From a checkpoint of a small transformer trained on Wikipedia.
Size: width 96, 3 heads of 32.
Architecture: RMSNorm before each block, rotary positions, no biases in attention or MLP, untied embeddings.
Training: a variant of SOAP for these matrices, 111M tokens.
Each number is 500 + 25 x the weight over its row's rms, rounded and kept within 0 to 999. Layers, rows and columns count from 0. Numbers have three digits each. The size before them is the row's rms in percent of the matrix's.

# layer 2 attention output, 96x96, rms 0.247, rows 0-95, columns 0-47
110:502512488531507459533518522492515500505494511499525538537521507473504497514472510492515520488478475518528473506488484566463491515436464513549451
092:485531501512471520489480464512502483498485501491483503486493478551536485522515488505494499509546493494517493505505485508455436521448550514579509
111:449477474534492490498515494521485510520511525502524498509497469468509479480510492538444542539525550528482485502533496490557459493493479505510504
102:539516462520535518490521469491494499450493501484474513498467459512475509486498493458481469468471519523468534481465522478501460519497446500486483
099:511495510504526489500508513496495478507510504462513481537486517502504509522507491505532496524510531501494526449484504541521480482494506503493499
097:500498484494533492505484525511523535536538453513528501539547504455525464498511504487515529532550518562469504496572473458487480491529488477501501
097:522503496477473476505523489491505526478481516549549511484494510467537489506515497492491518464508481438490479548523470509496513503492494495486501
109:471499460498474500493491549538480478491461498477540491520489513507507535469495544518500464515505489523473494498476503496518560469462477539529534
092:487499495490504572520492509504491531499508494521471472503488571516483514498522483512491512506482481461506485495452508556468531472464494508460517
106:533494479494515523466506512539499517491496489539537526543493518517484480501516476502553542473474449517473535468528528538536485483522469464494519
104:492499496530517446491483507456539494531460396507517519482511539502490489505501512513507478514467530499516496463498473508472510518560502474484475
095:480511487516447495518490536533499516518528481506531547574507509517519503504519471468474527483512530501485530487483538483483480524481488485520518
092:524498472500487479525499503495510488534523502569557511483486523496507489522511450450493526479489497500519503471487502462468498508497476497497473
098:494544521502473492504462491505476470538463481510507521508511466516479489500505492484468503532484531466488462519515497532503517509480465520468491
095:501488524534493485508462501492534461482537523504525535514500480466486501542491489505503498479479497501524429508552467522492534498479531527467440
098:539545506530499512474480524515522513456499492483476518509466488469530473499497492529500477501484538464460472513493463463511489498473490501493482
101:499483528451510530533538466505446497508504514474478468523508521514517473523482558524539499520532497500450543493519474533542499490509516487520525
113:520504486514477493498472491465507587508487526530492503516555474492537525518502500520502526535518499470467526510488537498482504469543522535481486
096:502455421506527508488459457509499494486527487468526487483478470524513557517490544459561485494534462483481513492495510525455514441479497525491530
097:517556533533528480498524478498510497476525507503563471466431493491508528481489490501525480529485506478471523492485491474511458511493500527553491
114:521561497489510487486490519487494487522536497478527532504478519500554426481496477451501479480501539514509498451504509522486495486484492522486474
098:518491522505525496532493476508493536524467521514487500453475478505489481523524502479478497487543489493484518531443527529500510509490491494495472
097:540482525486462505519493486514489413550478476497504538479506505527508473487511473465504479521473516467516496535501473472486519506561490506520443
097:547473496505469469522484485500508475528490534512489503498466508504513497551493505496507483479440494497509460500457466496477532479480512477503448
102:482496443487505523474491488475497487499463536515493525473508534493494458463514533497492531466501495523514562537559490557503484527529509552537472
087:471524506470486464516490447489555470503491484556517498496479520490475521512530509535494472491496506467467498509513543487508552475560500515482507
104:480515533493505506468496537501469511469464534525490556494471516474489463501420457509509524488497515490477454498506495443483469485499476519510483
087:496538500461516508531458497530512497509480470493484507503481524490496458445515451467465515471523493502460495510489516482518507509486488524521483
105:508548499511449464509527478508457519455526484492457490500513490458539468521468530512531520542543507496505521530516522478455489491508494502494517
100:483526508439457475468492523480495485516533477496472446494521554511494495446503529499514495512483486492497544537488506520495512543541465521516469
107:535538501542513490570480478520519505441501451486518489501487555500474529493540470518487490556480474502510510478518506495510465553522480529496526
097:485490477513471544513509470523503523480476529475497508538523495519488527499480496461474489474546456507511496456457427473510491508544505494513500
097:478528505476517545530488463484485492509491463464477475481490513507520527487489536494493510486528468533534534442522508496496517521522476500478476
104:530466492493505535494516496539523500497518483502519489549511527516505513487507474495496445459517525494543509510490496480515498509477525494498514
097:495469461495461491468506554470523482490479466540509512499500470532483475496489477465489471524478542492492493459441536501546525517491518525483479
086:475489491518480510471510540490545507498499518475516483540475542479482489470491455510508501529481530483461550543519491484484545557522504515447512
117:474511515527459540515492547471507493465482530531502456523475505463462466513449484477448514507481497513493505467460466510469541518555526480511513
086:477495483507517494488482486465505517539468507524544525487489471450539537537459510480439496491550482511537535533499488468524473498509524487529518
121:477501499517534520471510524532536498485507501515472504458487483488509510477466505541486495536467494508510442534518504518534532495498489453511556
104:456503502468525518504482505481532481484493456495505536506533467495531511485464524436488512544461476533507465510518474500527517509506509503474484
080:475491548528512501535505508474518497487493481474525548560462506492452524518506470494463520509505500542472532501522465498494512464487466514504517
103:472519472481454537508486508517474478476453521472522523470508501483501479502515500478493517441527548494520524505522460507499540575472545470498507
105:469434514501503476506513524419511495488492547523511519503501484497513496548513534506508514450502533509504526524491532526504533509511456500498507
105:539465508438494509454491504449481479499501519502481485527540477540522504498535481515500540523490539524483511520488497493490492501517485508499506
102:483479505498525534506473500503513540491482496544495537521503528506488486476531471475409510470500524508512458456500512507493542526476507503500516
110:500524501463482458510489493519473513502525467468499526497481521516475500496439471507482506512498448521439526454481500431487512517514499495519453
100:497509469487458489507459492468467486489505514507490505500505495522470469496481504471480498547462497481549530478529521467508499532467454495545517
083:476511488486482512505478510487535481528481485481474532468497471512470518533500555496533496508463447462524493492490537531497502508454497517511491
089:514504499451492480450514450504537499523518501430471496460500491486505487538503510539509478514533500476477491516509532465496516550508537480504503
098:504517463507519493459498457505543490500483508490529526442487535476520521453487502487472488451493490524536544519507467490496501504533499517465475
114:488489532504485506453513501486500503501487552508498476507446500454496540459500554492512479482476488455522528494532502525474460486493453518515512
133:500475520538535510514485546506510496482504499490503493550528497507546539467511478503520456500472514525494536518554497493490518492488527504479509
086:528488484462495490477503518486495496478515519529536572522472491549448520445496533489486532477498519501463510508535495524517457488484524538503515
103:506538489480523518478468534500516502477505513476476508511491496472493531491497512482506494505524481459532461477497470525469488470518541534508531
079:505467487543510543591474543517470471476481490477478474526477478479505515497477517493521514480448497461477508478479474500471494502514455459486499
097:462522492509493481541500465478513520474519487477487485476533527508506498454498506501464516517511539473466503462542499472482532553499453506553452
091:529552468559482538480537527516528502480503492496503543494474502488516490473508493540523531504513479525519515529543518503488524486494493472476529
098:492494503479530508492502499504488530566496489531484486500557543542517465445532534503515521516490503502485481471487507530507523505481496447501518
113:531490497489496488488507495541482533533525473517533513496445531502498475500508481512485535486488531501544515550513485435503523475488449542542533
093:484529515475499507497508474470495464543540488477489443534472476506527498475527503494503528499462529480508476535538517522484461505477501505478531
103:508489520523539492525502476528492546509475498459476502493509481467520497517529510526473502514497478510493437556494483532485489494546443524565477
108:525473534488501492467525504452528488528522527457522498471517531489489462495477513527459499490473463507472495508510509484529509479529510516502492
098:496490493520523464543476444491511506524535489515476491497430471499529490504487515483479444503493492495508499498514510459491519476481492500515482
088:478444473449471523552489508489523501505504491480498483480524475479511461519506495526498543528497472547492531485509510504512531477514454500539485
084:495458500484465520516498511489507513492484507517518488544467515457455490504511523484485487484448502448528500499503512548525520485530519500504423
108:467557482523507491525491503438539473489484450524509514559491476490475525493501544509516477507440506496481436513505534548480473529502478521456492
097:506519526475509461511485492487506431516501525498471480526529523524509504472498531525511512476474508482528504475501507466515466460540527446480483
107:490495510554469501540498497500530532446506468487439531499505511482487494478540516484490478459494489487492461544514501477502536516505484504524526
094:484520491501521490524501481495487510496507509484496478492470481507509527476501479483516474538523535504468478509523513542528459512538500463527485
114:508543487482525513457491493494529481495517515519502443498491503498463472476495546452487534499467459498504491462534518466508505490469471489490482
100:488511492518458524493515512484505467535513533480509436482489516520426478499497500466501512468504520503484545504513523524453532484507496468510491
092:454467491527502513484522449483528506518483531494513466479448509549488516500528538484516527504449500490487548497490458485526479467567499524584507
098:511485550558507524495479496482490529473560486517450538506511506493520457493502440493508485510499543498537488513507525477500472446486477505485501
092:468507467478477551462494492522528494521494501474510512452503508495511470522469524492530470472515463475531478493504508536485494497451531485533453
109:485510496453468518532528496443463504474485517511519505470496521492466480544520495533493464520498487516510509508521493554478498489503503495517474
095:457488506471537496468502507475480528517488544492524483460530506475499473511471470532522483509475508472475545474562531468496487451477538456500483
112:490518557504537495483495501479518536472508483528516472544485468503549515458452501482502482508542481528488497463480515478494477491495509535480537
094:491441494475536530503513524493516530525474474516477516486495559467513507435536460558510474475498503539500459487515543504475534466483495512493528
099:452519504434523499556498500511503478436519551500514493505450497455517542527485527470500500501539507506472444492515496525506510488484491527501527
088:468507498490556511481508518481543497495489518512474528517493488508484511465495518514511502501511493506518511551461533467560508516497461483431483
089:499509529480471505504488549530471466475510480460491516512465493467483457501520507495548511503496434478485487536496495513551505499553465496491520
126:481519539488541536472463507504461524480477463505542491560462443560532491513481519468517497482530502517474484480498484524522503498472527477483535
099:508509471486516520536524488473498484509469547488518506484449505513488481484515503499516492491537460443496483525499461457494513548502516463490493
100:521509513527526513509521448491497534522586548502538510536475519486476514505503476506461494510524461528510481473476512498504529477508493500482505
098:502444493514523463511490500507530484499460517545578521551502503490444491517523491484473495490516491462482507478522497516545531515479463495494497
091:533533471486525526491541494527460516540463502501515496483479518476495464481482490525466488532509507523424479528515502505475484526492529448536482
098:504477476549485541529504522502507466500531495499504498498498505448479544514516490476497504499451509519488480465513561553524499521493500482531476
094:536529483480480475498514490489471519503539531513491531499502561514474498438516453470486467499510529480456515445487492496521508457502519473539490
110:497498492534476497490528506555496479452495496496462523498519504477537501529498483483504476470525458513488501437506467525503489509470476508478519
087:453538526500503483504479516499515562518488495531497514492538538468501502488511545492502511484525507473522464480487492469467522559553498500534516
092:545525538480491537465508520540496488524483476543506498522511578531507488478516501481507509493485518516551520505480481478511505497469484519487476
085:503506505474508498497522492494454495484483508480464523523557484515518497451513501457462517451512504536454500506473468477521481534518516515533491
106:573539478512499495480513501468503447497511485513514508499484490561470469519501493495490507512486484490504493523534544479502534515494520506473459
115:475467526534526481470514535519529512533465503489524495470514536506474512487505531494453456561477512528475528496455505488461506495505555507498510
090:497541545484478471492488516492494447496495460523535512528516477568511515505504516450531449511482466494506517537472529464496476506497520511481497
103:527498491522539481495531461515441491506503466508477491514503550516509523517537479500525500499526506513527443480463523482451498494524517478483563